Weights of a small transformer language model: learned positions.
Each number is 128 + 24 x the weight over its row's rms, rounded and kept within 0 to 255. Layers, rows and columns count from 0. Numbers have three digits each. The size before them is the row's rms in percent of the matrix's.

# layer 9 MLP up, 1024x256, rms 0.0527, rows 251-305, columns 128-255
103:102120150122156130122107109150161125142135129117144127155118153089097135089149134098104096121123155093120126108170117095115064101154124138145135125109128150108120097110132159128088093124160114125124098121116109168067130080172130147087102127147076109086143160139124106138140155155073107139109122172127167091132178114129130130125086119134168116113145154138162127156110103114119160133118
102:161100115150100139118104141141081158145160117107146145135092126121118147140077093079125083134153140154143133113090121117114126165136137122095163128136154115158105078113165093121129168179140154166138183121125123134120143090098145121098104115141140079106124163147174157123138156169131159119133142123103122140158138121139158108118084140190101110140119153123125111177094116093108123113122
097:138178083138161122083122119120177140103153088095117136108121126139156140111117113146160097106151149148144146124133177141134145141099113151116136124151128115128126141113168159142154168150108100117129138132083130134155126141123141106140122134129156169116133133161108131116096138085149145145136094161123153120139114121115129099127122150148086124131095110191144143091126149140110148136123
094:142167134084147129091127122159111141131127076110109165099112117125159130128161083127127132086129124175126141108149155148137142147156161138114134106107143118157124130104166139087120097138133141178145147184163133095122143152139139150126157140101108152094127121113094136102120129181119161102110125071144107152174094161120128117118136136127175095160127104139080108094118150098164145115087
097:143126100145128110140113142132091170085070145070123140081123140122127130115159137160148115157162109130116122151103186184098116103124128094141120153114113151115113109148135177112114090115144114152117118057155070112132151097130129181101140106124168121149131125142132120123121152139151145155120125137128104146122124115120160108113118137114123105126161133160080123104116153118177106127120
101:140109131092129150125150131136132137127120128119105149116103134154063088093116124147135128125159141139104122138150130111133094108143159092089112160121159155117150111143141103138140147139134075152145155126120094123101132149124156127093148114139108137086108107117174126159167096129174128141128133154127094102198134136116156114136129153084127150044170134170091116106120105126119103108180
095:123108124142100132141084138146153113118148120076103124119132155109145111142148115157142132151134110107146109132165123155101142148106158150083160112107144133159119163129103102117149167108153123197135155137121114122140093112115146137169123149141119133114151148133119150128114137161140118126151115158133192124159143156146113117154135119152108167114117105125128136152136089100169164102129
100:222113118122120153143143092145140135151100130107123137142102081113103143082097081133157137121110130117094146140128131118170124119128135167106105151117131097107141100129135158141109119138127091108114132147110118120092130091125179087126108139169102127126103172142176133146139104122119135145138151099139127098146125115130152181120128176151098112108134129133119095135138141177088150131122
096:132164159122122115126135131124127122132073095165139133096117104162140100137115126118121117110113116106153144165121131143096098121136123163139149119096132105136093093151148135114115109093116129150152117149146125110125142077115144129119177166100132079155137155124064125102106118163137143151139132115151114120106165118120128137130110133110151101118111091119144117158111126122148105137149
095:133146105127139119190105113115136172078117103101123113137125064089110111136160098131140122147126123116113103099157140099169151107134156127080126113162118113104140155111109119149153135129139146130147142151109061133164125142081110104166117139107163160119118090114155097170132166158122156148104153121139102144150160114104122116132143125136100147111128126116090108119169127114103099158160
101:097132082104114128149126141128132115126122154110166134151121153054141117163126123171151132139144095120127125143116126097121153122091135099108127119114133110134137097170138074130159126146177136142149147140133126142088142107144155079145078160134079183149136091140125148137112140123127156147166121145160195127141129115129151086154128103066103126160103140152152148147164142117148135122119
094:143156123127137146159123136136116121155120153110127136122153106091143166179132146094112143105117142155099142097109087117101171099144106133123166138084132159125145112140140142173105107149166164124109098042185116111150071141102123111190076143152162176152113115093136130115084096134118119139105129173130145142140132110131109130123142142100121134078099132138110132129117132125152139141103
093:162106116138101108146142109140124102163148101105117163087093091142106109123154115086109126096139141179173115172144163156137102130128123120180116154112142127162139125096169137105121133102144122185087108130119129123108167111137131152143118092116161115163161103124096127108127097114105100136094146145083149124133121151180092092090159129104137123151139100147132123179157141120103093129105
111:149133125122148138160126111138095121121099177126123137169164122102151154113142156125073149108114118110085104181094134086079119139156105154133142108098144149153119129106120155110104127113139168124071137095128123161161118108112118080140142107114128141132123128143129104109142141090137163154157084083090070144116126101136149151135097109110129127155104140160130129098137153158095151160148
092:156102174111156125127124115090154106129157146116114106131124135137092116086119135165136076116138101136125191134182165117119122095168127132133163155137143143131096165148140097095160103134141124138128089128166149153140112142122135105152155134067112123159143110160120105145102131152131103159126165126129145131109123152149135079150146106124189165079081143153154121116152142117157112142095
102:112124143134151122175107134114151148087149160124139109159103114190114135165168124104073102196123085100109132142094142129117157115120103158100136152088102175165124121124142105127109135148158134124145103089107138122127124131108149161143125124118162077133099119115109124069164115084070113134159182151115164163124135154154150088137103121147130149136143149152127162137095121115120109128140
104:114160108123133144078120077126134100135102077098119150116142128117108118152116055069134086147128162121150132099124126145148129124109108139121118139127121129122128146174151095147134123110132119112154111105171104145178154116070151120144105138102178133088131128149133100116173149105101172116102113104145129147097080108112154121124084117109108178124121136148102147114149146129170129166099
095:130137132103136140112084124133129183115143136152146141100117152124145095145118126121093113121107145138118117144125125093122075132121121111146103130149128100140079137115123129140100108131120140100138132062132116142121133121097104136124127121111149130123104112162110107108101132054135099130114092119101101153150130127140139141139100152168120151122129162125117158133145138147129129133123
099:145124139087122152137097143137146166136154126143157145159127111097077104134166133108146140173096139100139108096141154115087112132112155141121149103124123153123187113117125138119095140109165170143121134163115126168169133102127106130097087148111131127155117110113138080118141131092163157144114096121148138120098104123127139111138136132162154152117115108151126128098089142095147122158125
095:097146165123150123138123122113087083135125128106142135122170120130108122182132151157131143160140111129153135118156077127130159116113095119135079098102171105156080118167082094151105137134110128108170153161128140134137131097114132103201102118137120162127122131137143153140133147144124112109155111072109111109116131102109155142164108176144149098134138146149113108136150145117129126084163
093:116133130149134106148143150091122117184086122107114168106144157111105140108107154119116118123166127142122195124121136077117145088126116105091108090123091129123130091126153146134112126154140121111172085126093124123143160144141117095094188135130123125119122124113089107123106141124124134127153149089193163160126151096115142144147170145102148102113103113169117137135127118115115145159145
102:169125130128153153129157114110200118108086132143142164137143096090113133133160108172124122127128138137130108147152094177099099133115092106093140161119117127128127101133138107125179163162158124113131151163119067088131113084143145098136168127065113136103094146139153123125110116111164114126143157094085140105141164162136118133161119115102147154162116109146131189150143113153148108143129
092:125131122101115115101108140076089159127116131114115114169162104102134128113113106144109113136155140094132092145144121121148192067086137123098090111178144150101128139129133143108160097102122164114150147130142093141138132110130159151149087106133116163149154141169118098105137120117153154139118152138113146134150130140144082079095184172124079094143113148102121127106145126098115128162130
095:096134133094102129135117112170097150104092103088146122118121112095128165110143113148123116114114104167113162121167142125131105133122177132159173104096148168158120109150062147126114127163145108150088176063095171127140159140142094178101135124174146131150133069138147120109106108102166126106144136115120101128140105132113153151135137157105150163135106110159132108108147106091128143119110
097:113099141130167129156125122146132138132141113112092133144138129147084137115139126147140129144153113126128097128135143114120124081098142140117101146128137125159172151167182139095086134102127153116152102108093111133101132153105112101163107119110179126147131124103102089084118127144151149129069148088079121174138086140088078125127162110126171124147190124127169147111143119102189155138129
098:163121146137085123127113106119118086175154147097121130153122085109072117120154172137098089136106141115134079145089087120137130135164134101134144150148117139142153101146138134111128128145148131132168106134185101086035162120156118110128095111102128074133096138157152143128134134174093115137136102145110135148121181134140150130099148124128154107125142121123117119122129094122130073131110
099:157143122150105149141053100108136142106107129161137131130103139155099145135102090186115136132130110097066096138154149165151126108137153136107120118140113172109173160138135116108138128134131130090138098158115078152095170159113111159159158111154147151096124125153139145083137111140114158154133128152146123122146124153090159127105096111158081112073107127107135108171140133140126106118129
097:110158134128088136125101112164118114143121140065149116121146136121106150170112073146129065132119148120127145097127110121106123152128109131121100122157159174169175125148105125092158142165120154174126155153117122147137119174118121136109140109159129128121118114160081118144099122070150121127135143122148122141109111147169127117161113116132149162090154135113120098104139145143142131119099
093:153071112130166090123149115105158120152101069103183145138098124137099144103067141146160125163110163129146163161103097114084146173163161130141143147133084104137138103142094083150117142123123159134130131109151088176146122163116126130162106095125125128165141087181127133109095176107127106130175126112136128132139083170128097100117106137101115138125124132133110122140118190145113138132135
107:101077163112106096154123176140145129184105141134105149137159147142133111154128133134128112129130083125116104125097122107163135131131104138099143125106141144148108086126131121077107144132159115130119125157162112144138118113112142138094148109129099120109157160098121134094167155157141098112168145140157083131146089162142174133160135129146149136182135094163114179114140126124139110113074
104:106157110118135123110116131101162157112159129101168114115135123114144128099121105110160140113102131109100118130163139084133138103137142101097188144141134136102146114150135095180115161109151131133171157117162095155084111165098144129182111126116147143150122162131112067077114100124127130130081119119131149181113093172152138115130133139109071105107070148151136102111157166132129144141090
104:098135170123126116130126112160118081132130146139165146094117148126123148124117096127135141149111119064101157137134114148131140127145135074113147158113148116134126130103099157144093118120121142138106104110128127112169098143115140188139164173147117122099094154176120102114106115164119117126137125144127126107145137166111099118101118130106086131141171178120148156109145135122159185128135
110:117152093104133085099147106176163171170083121148156134155128102159162142141146112132128121160096125089161130116102096122117101112144121118127125135118159160095138128101123127120165154139175165111154120119123167148130155122090155142142105111118129129153151126133100123097116124101119115120147137101140092139157141124139151115109135141123141140138124156100100115140129142153129146149129
095:137122153114125107115142103151162091167097155098149106136122128098103129133063151100097114111138185137078086194133130093112053107103113123155118138088136095152115105135133123168136122111108107138124124160107135154113101102131123134103084124139118131145146184122104133099107152107124112122085120095127138162124155140114094148096095125135090146125126145078123106127090107113106118111142
101:139111126101046112117140161162120101142135106110118124133153100089112139145126113152145126123096141153156105121143119120115129109153128076182093075134131124176149130142105147110147114156119146132161129114123107147136147134152089091102120187088116141113159122110125125137077154104100086146160123125110103130084144119093154112146156105092155145083166103159112146109112137093143169098090
100:148100139123177120111138168140145096106128106130126126131102153107133136100119128107107114107165145127123091129085149124134159129111109133093109142114127107162131120132120151163127116143145114095123107145152090141107100109103134126173157118098125181131092128173147134121095127123119130125129126062129140092161136170136109126098121139110090177099121113125146144128135150097121113144109
097:141158131078116087103090130149107131108196161143114115135143123129143132149105102165120122103134156122088101146130074151126115111127111152102086112140144140084112159166145127125112130135125132126113139123094136141176086126139159103163089127117109110120104099080144123115108121153120150114124139147143115093115072119154153095121108166115125156109123120127122164119151107123151085100140
094:142132144150095165092153166127126170107138171145080116120127096115097093131156126099130145149143152117157106072161157139101106116115103128133159123073145125117116127117118133100114106093160118106101111127143118109152148129161152116151155108103101172136125158151163151111119144165097116174190167129104122134114113109110147131125115132139175088111113116108130129110104112143166121135131
100:103114124105135111151142080177125133127126176124128130106141135133118086118132120082128122140162109114147114159094129105165144134090082128082146138161136093133129154100140129171151097120146122171113102150075118120154122133121143185111122119135155118130081106105154159146126076126138120135144127161126099108112157104157120117126143147087152114180111118139119109144106136180129133166130
103:137131181171106115125163111167122122130173109114160105111109141112156140061147104111137104104069099157114103139170105089100105143151160121108113130116118107108098151097108091136122099113153137148108110153123111139125104130158160154126140144138117154106125144200099168136133163106160115156142136137092119133114154132124140130136118160132106138126117138119128112117094081101097143154128
095:174098105122132127149152119133076153118105112155108126176081153167074152110135134190172115098138125137143167153136130148085166140141125123148114124144115156135133142157124171169122114068063143152144107107131168132093134132111086145155102125143113128134118087113114102069126094100122140128120134119094156132147125159105139145143150101159148141147097099184110135123136138151130140108110
091:148121152083099120086122140153126139141115103142126150163115139144085064121098128087146104107143120074166121094153160119135144139151126137141130126108151124153176136112096138115166146116178105121141102068105146163153116099111137061143125171139134174151130117144133136108123162137150102152156119115134098105118125135143137143130145136142141154073107124130160128086118155104115129163160
102:123125113148098161099142123149150145112185110135143154106150101132136129137129128119099139149170150169131133156144155103138134130134120136125111142145127128114138158117112123152114124128125136160128155166141132145105152115160151147103087137080134140149085106135124142143117122120137136135143141127110099135107126180116099116130120127105170148120107147105122127156158089090133072128168
098:144136125122160128148142122121110140127118109141156120146145108122092128098137097125148101173156165099084127117152119161146110171130142136098150205179162125145099123095102091075144095128110105111118094091148156103120111122116151162135154109135165150117100137149136117120172123136159096125126087101168154122152102105162146125107116122151119093150145121142105141124117133114109132116104
090:126150110158122157120137113151141087088142121139137153169104157142128111137118132135152086146118104161102131082147084109131179062099141114129091112152109116159108120108110088101169120156123107103087134095120109163137135121150148146155108112159099148122150141104114134153140140106161126105111065101119151124125106107094136116153159090131098133154130168092115148102162105117141131117088
100:141108117113125115109134098157116175096137118184093102161132132123192124102121098108149087097129106142143113100132138101127149157158161128132132137139164148155151151127128159088134112109134114141129132129128085136103141104124145128073109116170075120134101160138102123153182154103084141135129109091131100112142167148097127159146114139114140197141101153141090090117085095125081090110125
103:165119160148102075149130154120133126121149081120139126138144127164109129139156140138148126100150169113118085133163162130107094129139090168085123096121174113144075151116166116137077122169149138119178146162111087147167166129130114140140137130126140136084116162113098136118145144104139120076151118096159129126118145123096181162129096125087135112142108095165113136094165099104118117137138
106:122087123122115132126137126096126150111106130101112108141107073123179143134103132108123143114144119172137113143128134084088107131125095096193152130152143148143148178094139104137123102145165166178146099127109159076130126135105152155158150125105174106129131160184132150083141144148155108149142126124162130133093127136131088091098121142088129094128134113111080137141138148143137132175184
107:150142122100103105137102150204128165115124141130176178170131143112126121132133134168097119121132111118126163123130146131131143159138130139116093103110135106120147134155115128116093150150109088156098141153101139141124152127166175154137102128116103123122125085113095112088093178126103125153133078141121091115161172141135120130124091152075104144125085109137111050153108121111145143098129
134:170115122092111142174108122146163108146093112103125117114165114089124137144126131130169119163113144114098141132073126138127116141103121101114129155130157118148192131115117120123140123104153088068133137174119149159113151135166163091124102110116094146180136150071149125128133085146141131188121172152065124149120115163113124100117120117126133087154140139109099096125127119133146157148108
100:110149126158136102156127144150140153106100082104114128147125088133103075123139134134119138128116146150092057105136128109099090117157114112140142117107121161130152103132144086102121167146126126106146167124118113147094144148134151157111118167135063125071128119145140122119140163117074147143139050134118147128138131148130189121157180129126130158125102143142137140172091128071119121179124
092:147130118120154109147109128119108162143162110120080124132126100101116160124179173179099155155112148116107094134077126135138165172126119087126113136125089151085172099104122091123161121139121162123112120122129106127117172142127139108149118131093140123186153151123129114127121112131163123152143107134101154124140144131098129144162144166108104136102079144153114102130116135151145147104108
097:116094150100106128121143115108159143107115144086126098102109107130133108125086113104122153170142095070159084089152123142082136113114122157133126128107110134132105137095116102144117155104142154138168150072112109145118092170113139131113127154179123166126126097172162162162157133086150143118103113136139119148170127164135123117130133143136095120063145152139093122150108141107107134137142
106:143169178149122072158118163120115118126149141125156098134177113102162136103168108139145133128125169096099161169096146135135129143134177134128119181141138126153115123126120118132156124125157109135145146119113135127103161124100142116128128144137158146119168123142134131147113076166148132109136093086131122115126101137171131122129160127102135081082118127120135130093134139111110171091113
094:112141162125164107128128129158133162166107111113087114044115137186142122115091127118133192146096125148146168149160123161116136123119095147141119117108167155102109140099133137151102112118146131116115139133187123109096121163163135136118138172142140089146131141145107143173133106122134098137144108108159141126166117100117124146133143122124136117128106123115106140114115090151109067125114
# layer 9 MLP down (transposed), 1024x256, rms 0.0526, rows 251-304, columns 128-255
113:142139104108138119098134115151144132126080131133142132149148088143127107155121150118102160123145097134163099153117122152158099107104102143137106156144133128111107108114104120127123158179140146130154122158129093114150154156140122133117141091126158142123139158166137111111124153110099151140120129158150122117148166098073104131093129110147117130102121123123109109084096111133171121146128
104:147136114152084122143102125151117110116124133111115132156131109131123162173145118147160079099111120137083117171110127108124123113090102125120127136146153116115124115153135135144169105120128154144135131161090146130119118115098143160162174078122135089112110104168136133147121145153174126172138124130143152126110177092129166143116149116111091123171113111131140141110121154160088134111142
096:128082147133144124176151165141104124180088137118160099097129130107118109123136177135123085161111132095162147128132098147147116140162092176116125130166134102136130098154097114122112118139128108104116090133137124085098146105126125169149135121161117110098143100196140174143086131139162114083132126108153130098111120146151127135135115116120162108115184121119135104072124102154125147124098
093:165098108178160080166163100179096161127101141140118083161104096144159132151129159121130147121107128107184149100135128144129089087150112171108109170136149113080127087180127097142151145112162126100138142141068119146130140099105139128153117107117139128180164144123129113129153145121111127119112151092126176115121101133118108096097113090135132105091127146127140132122122152161156136128144
095:116111090121158152135119119177072127144073091141110117156131166111180179111112106139151114096113135104115123145136123103117098131105134103144110125111096143089154115121076125124115139138088118113114123135118127084132135122147161141119177129128088100147104114122135130141151221110057119092092120110153123139152138124150109098109121114105100113117111132125155134098165169074101129140102
103:196128092136163152138112146173113140127106138137152157096140114129157133132162129124103135121113109147126154146130120140129141142138122144110103151141119156140128197126121124110150091115125164132162100177116095134123125139131117146132120109103138108094116153121121103169118121093127127135146075119130091119123202121122156112067144073144128115144112091141119126103128136123152130088081
094:130145162151166093130108121117147128127099150112142102147123120135089171111117144093150121099127154119138139115112106116123094122163085148056145110081170090113140137148091163137126118140093109171147098112140116143156097110143134134132124094121141179123155130143117103152100132120150118083139170102095145107106135145083127098132139208151152135139151147116137137170157129107117138138112
109:099121106124166152114158201155117149135102148137152127160102100117125113099108149147101112141148147135164137153140120139123090152137186163139142155132152143174118111143115145134128148119170156122129127105162147141147146111117094144149111094125129142150094145129147114134134087154089147109108152126104140089133074088120118118137133127130132144170124134118142089130123114140105169109164
093:146147127130127131151163161111147136096179095138145155151074162099159120102163151123094104160082123072131114145161070154108114131108160130120142123090107132152126112148117125131104127126129126120090114150123126123105128118132156102150127070088176139145117145165111106158142141158165125164119164096124102154146169096139115103092127089141103110163123101104140168161126124098095139099100
100:132127154145146114107182167186139119133150156139127146127144149135102154137123154119111165133155109160109146145145150154108137138130141167193128141134155139113117122136142120161085141123126104175124115123110141136111169160149080146125163134108150128128117177135144113131158079120103080120168124088107152143099128152121148145089127106115165147118133159123137089131125128126157129107133
090:140115162110140207115102113107106162126135118131141088130092141154119094149114124113143131135108092118142133133129097126101117139147105114102107129130088144113144174097086146141103078143149130162127097134149125141151118171142124118126168090103117135102182148138125146108160106177101131119151093140126115143144083114125118129130106153152134137193157156138102134122095103149140096137111
103:148120101149169170131151146159104094095179070111094176124142134101129155085148112107118109110131120143130131136173125133141145156132119129124148111108117144100122109102116114105140110086139180141109178100116146143127141154111134133121141149154132094148126150158156124127165147135133119093136156134170090146144112124093155110131109132146098115104143106091111078136166146172143150115136
096:141122109147092144139148171100129127136174120102122104145161131097170157098157152170159144143130135116109111093144116099111111121097120128110174105170134118082111078163102126144112111129144158109139202116156104173159131140094109125138108141145107113102098142118151101128150069127127092123140108136143141135125109126111119153123112112153080070124124132122118099127107124107147151105136
114:145117122083173134148159161119080087202135167105121102163173129095101157120105154146142150119142125130101161132120137146155121110155126150129101080129130138114064198141121092130136154086116142126096123082174168133129126138108116105171121105124136148164113113084115146092111119100105168124123124126133101154125121130158123122099118094123130128163113155197141126102155129166106129125134
094:157140129079137158133117132126113169153152145104123149142110074111154168108156110144134179165145120123147074092129115144142106162154081115105103107131125117137165173171087144139097144092145171123121150118119094106137132116084120135102133157159146134164102116117115133141132153093092155126143127092114094150128127124122142124115116171124134124117130125101101102105111092109129172118092
100:139091080118152144121122112139104104096138124188109106122072121092172161142111071083125142136094141184201130106131127098151119122112159146099110159146111137145101109126158152120162099131130128123131148127072130094176124124118138129155121100093117125158152147139145150122132175115102092115147129128096094109139131123101155149110102097165125162132108126096101108123118155115122106138130
098:136132145109088143144170164105180103110142105175108109157178115151121127164085108136130133134152114113111129115133146141097105118153168127111107170141187165079096086126161125121151155154144099070092149138139131137130137135110167107136180116109105117113151138131143117151117148161122144173138078135131135108143181115174181152143118110146107112126160128130083110102120103112136175149125
092:084149118127112086113093174138081139140157138137106131147125136109116107131160122113124107133121142159122121163147111088139135140148132132134100113129127112106146136080129155112094109128153140108080097147117104115131147121120162125123141087133150064140138072159112128088112160150135129111113125064132116137131108129133106139153120119117117106098103133115093145123069121143117138112119
097:141165134094110112128122198148108122119136111134134138106179123138157145124122097116110129056124173172120127083121147080128155115150128154152118140131167131143095103063129121126133162153150111105142135101173110099170126136109122123128155129164132161142186141136114109098142139128103125121138175153137110128109143152143131156159129072152132148149128151119115133156123142149133115145101
089:156126151124098130126160130122123128120120151150149139130145084167168171136130137097165098096102133139131154144132116138106092159115092138209106127063147152143122145087116158113129117116141187095143110128132157090147146105136101107096133109095088105102105144149138123146147151106089136101139097164121103095107113108111115156114134103165146172105149145114126117114087143137116139133151
108:183119125095108116140108123183119101113137144151117113157123129138093113126122094153148137115126126116098111162122128129151114148114137093148142164119148160132146147131163098112117167110080110110138155194155104151132133120098108144157089100090113147134130129148147158130126117123156135114102078173074096082146120159153153099115119156159138161117148107098159130103089131122144106099120
101:122152073169095109142125163151101106157127114132141168160120126142147111139188124138093131128157172110139135109119121104132111094128110105115079136156119140153138163139080102125097128103119130141123120126102149137129124134127127142095170143153141132127116142132126105150071142141082152114135060097112089101136106118145126125128164130117142118133145122169110113098116142105090132133145
090:167150135054160130099134147148114131144150116149122149141126125121097061108113131137128100131052082141115105113143123108100089143137139121138148116074129106146113136101154103122136109086073173098100118139110144131140128110101104187134156125126143131103143127128113120146110164120105139112151119146138131131117149127128162140144074145112132117155152101122165148120157166116122096121131
102:142137150141115122131143134107138119124133122136156063164112109115104123144142107128147160126153118112131143098117109143076148127138140135109116134125145126140119137154130128120161144130143142120136138138143095105109122110186135159112117060114122151128158157114055121150161126124106118186152127135128139185147128149112144122125141081117131130105135092100165094171147140122121123167150
096:115109130135131115105141097102110096101155128095116120149160105128103160114138118081114131143089074151135093145085149176097162172145134150142160132119158141070090139113133156137137112124120136136090173105116101122091100134130138135109145130174129156121118157116130119116142118156091168136131096122140161147153101108091124118126147136105110121138139146109125138145124136130132120127147
105:098141137106112146150144113133101146181104127154143132142140149125123163172171081097096075108130115148143191160158108140124128125088084152092147136108098131160112129146142160135139107104153115173130101136148126152179109136113138177150113130147144088132171115138086118122138145123158135104117116133131086140103103145107159166125140155155147143068110124121116135099177099113171120109143
097:111174125122119093102147114145123154135110098077145102150104136144122133148085127165129149139123138094122141111106116160123170069119153141147110117136140118105112128138121101139126116093078108118142154109141178128118093128142141096074132135150127083147137124115153121121109111117169134157160118131108113114123119137164113120182149159129114155128152119112110165146082124138120169148173
099:142136128140153132146098105129148132135109180160159133097178166167145106133121128100138128137120126142129133137073125138102160110132133142095148119160090098109121147149143121151181101114134074138159163097123135117124089160163110181112127112121100135096119144121143106119129130104145148136145145130101157142104110125108158133104142137130112151121110126080174146142123099144128113151102
097:103135140102083122144172152113100165126129157146091093131154131167133127171119134102143157104160122111094148143104123136109162092121100139117175109114165134137135144134165114123101130112139120125164126139095090088150185086130115144149150147175146139124093135116179110133081125137118084130117194112129102141107115124139166115133111122130152148144163117132149112130101129125082129105138
104:134147128166162124143133180138171122108139133136103146089101115150165114135114145156114123190102126180075140120139124142083128136125153164129129114110133143116076114131109134131111137131136100127087090140171139125141112111080172135149148126116136146123133118080159138130101080121178145116108138125142176086136123161157132162137146087079126116122111149129084159148102182100121106136121
092:097140119137134136138112161158123178146147104141056162147141132144174092154122122118143160140142144140097161057126110100112118123160160103119140142074132183109137134091089129135123112141156135146117140129089121171114112149160138128109163141140090140130113099115146135130087089151143140079191116075123138116125111128100093140108156089076161129116124099149157091176105081129098123136117
108:113094121158113128092151110095136126147129108147144105119136136098120097136141125090114133154148119157114151143118141143205106113131135144086132127108105108140100106136128113111092107132117123107127105128131105108136120132136130126155162187103106095087121144141142125129090126149144091147101138125159105139168145130152193174087126116133156157139100131139167121119150123104135171107202
110:115124123135094116096148122155111131161138136125172190119126158168144101173139061145154159100087083136135108118130143138134102076202104157149141146100109173103114126153133139131136117117136138131135114074094124164140161150137103127113134141129101131128120128127131154126114141112101087091122159144138099129091143106131107171099079161098158132137160140150107151128130124140132109158152
099:087130092142154106162154111139150158125124116139132097137133134070173103137094124155112128140130115119095120122124126114122124167155167150158190129124137117092139107117137132154115131118165124094110121127163111116176083124119110132145146137155089125139116133156134134119104135151139121102143152168121140140122114139118129086120145141118131075154140098111127093105103139169108134140138
104:147111126108129146145144133101146113159163158132152132166087121124118145190136091125090095128132100139077183155122139157151113110187159144119151127124096141109177122140168099121142150108144095120136146131150168128134110122133102112098111136117141118083106166125125123145131107158187097166080130123148173152133098097134126130152165108130097169163133165098125092118126118112105099114113
104:154128121142132143099141089143103072110113129139130129142172143156143093134081114155131128105097138044132161140129154143105108091134149140148109135158140097112138177117117062121154145122116116138112100181113133174101122138126115159123142161148096148169148129112095158186146117081167141104099127164116164136126103117150127134153127083151122146101120130107130110141140156138099131149128
095:118133138063118136127148136110140100103115168090140126102152150139105149155153146145130101126107129149138148148167146141152125128155119165123123136166124108158143129099140108145123147150163092149108113091145160103093106102139117115136141138087101108120106085177132110155107158164144119101133117144156138132104160149098077127144177143130118110102138131146166131141117114132124128105193
096:114176126152091119145111130129111175110104127122199127099130097150155131112109094106107124127108114132135143135177138125151157127124097160144113149111140131105106137096114167156122136140134150174189140185131112135132089092104175089134110178140118173105132115126136144135113152069157149171106103154159166134131130102153120095166129144112079133146150148150133109157124144146132130139103
101:137143096123135180142120079153118151093126118125117137141122123119188115128167136131107143143103116098111074143134137143095134189169138145131126136115109128137123160135134106107105108105121087092143167164131085104167164098136134137156117134112160149165160152116120121161136103123137150158124133149143126157140120115136149139145090159146141132083102169096147148121116088083150114143137
104:096149135119127140108127129151154140089167152145104110140145147134097120094113155073087126119090120138113108160112104118105127105136113116111112109165121104132090111132128124170129189185127173066120142112093154134123163119157137107132144107138132133134121140110088123133107119142141181119152119135137104094091188158120098108132133134116098176118123104121128121116138117120116118133102
094:090111092144097070114133109130120143144119127115165131132141132088148163166156148079117096118102147128164105152148150161119134159173094129151134158099088125150106105180110116089105107108179110088111111138134131122149130135139114130123132129147131126152139167115151162094098078108161148124130120167098135137076129082147132104144168163150115128155163134106102093156082114134152137140134
095:141128081111090107126149151072117112163089105125149133102138144095145122168144156132164149116116119182119141134120085096102111119111195109119140133129095139136141108123147106142101138061129142149133128126142109154151087083144149112135119152165137155118125129117090143110108153085149116162112125155094151154090154140131115126096126137142129147083120147124157124104155160153114123130115
106:127081150126130148173169158103128137135105086150146103101136161161119170121165151171164168145124124143156095122161130113125107129142126104133130142126141157140142137113145133142130114117113134106096110137124150172098129105159158144136168104138094142164143133106148150088180129156126110099156139122181158093162138121089143152098161121074159101168149138151097163110142122126153118119096
095:112131089119115105092115109131131164135152134131137158180114128114152160116143115159102127128095117130162071118132076086073091117149123137137147134126117133143124103087134052133085151136100117111090129116110147113093126133129091119129125108160151090147137113125149146157125109114088167101132102120141137137144125137176109083138114139143147120101162168142103142141141143157101164157136
090:106142149131136147170134108155195176124116134119160143144134147118093094137078095118124124142102121152104082131145165123149175176155089106153113118119097106159120057163109128123120118129115135123107130124114129129099149128090150107134137161161133112112130090111175150161120113123127087137146121130121116089101106095146108113190088115127144139170159116149130138111101153134163143129147
101:108058121073128152134094130130183132121142095144126102115135098114127139171158139157114120090098093118125148105139173116129113090141118128144160132166151176116099168160139161118134146141089127131105073126132125048148122108138145137153159161126174150130128113105142103127116104133115139126148141132120144107173130115128125120119094111117154118123164140100150151162146129116109139109110
101:161121136161175072123123112155129092113116122165124115146143151118122102088097114125107123142108126100156150152136114122137132144083100131125137144129100192131125097157093142139096147127049145119122088149109155118134100154114181116129151161131083103141129134136137097101112094096147099137156104141128135103115169118072121111099124143118159095162120151152134120141107097150149101142109
102:155131136145135114067125162076093111113115151154160126135143107171147167080118137146157107139146170119076096137113100124100160078123151090149122090157143142121178134117133138178096137143117127101090186085128143147120142145131126115155132105151141129122157150102145170147108157119120143105134109104120150115138138108147117144104124106105151129154120154087142123117133129157118088121109
118:138151129107078112119110149117140091109142183174175187092148095156139130136105137097121137122128131113111116123127176165149158098150139133143114135117123096119157143152151143133103094143164096139184115131105131087135130154109178128143102088101108099098132128123097099112148142133146161132122128159113134089105123149115111151144100130108144132109113149136125132173143176188118146137105
114:083047145149146132175106119121153102157124162126185128108126118121114129150129134087121146101101106113110144155127137151111113151132120125107114141156132127171133127145153134123128107111147093119145140129146140110106111092192167077128124126124128127125121127158181124117162149144156143105090162195126150121119149148147121165118103116086152113134119126114126084121144182129114146120138
098:105136148093152136110098166153123136161111154124133162108112131100127170129140111137141126134123106120094123106148112166137199125138117132130062169127104083102108156148125200103130124097093066143143118091139148140111118130121111111156146113106122149170156128142143126121159097137162088128126146116141123147100170170149132147187085124149130104127118158107170095128135147178105128131134
094:116141158175133126107138138116126118103123150135127097113101140105151142169128123157167122107132155100151110109153163135131164155112140155116131126087102089113131175134145101119159147163136082182157110130104121138110142097135149128093155137121120159170130131137141121172143136117141117137158152129102094089082100149119188131150171087100131139161138118141123148120089086112146099145177
094:131118145205180167131132124135155078145125110137113134140153137102137111160143150144108097146114137098118145138166159104146137145108144115143107141139140073158173085144130125152132159155142123095157159130090171135119160109123116127147157133141120138158133139181102140088108178149122109133111164102116120099119186132120124113111140149122155100108158092125161116150123113113130143137109
107:118103148189113158124150118154128146141103147151110133127131106094135156097145121093119121126086136105146132135129169131138107089125138121151143112109122149141125134156148147128134135137139114160110110139147129142146159131180174160124101167094171079116154107187113120118154103177101143098138103115114138128086154102150124135115126136148140134150106124132108099164126134116090115100090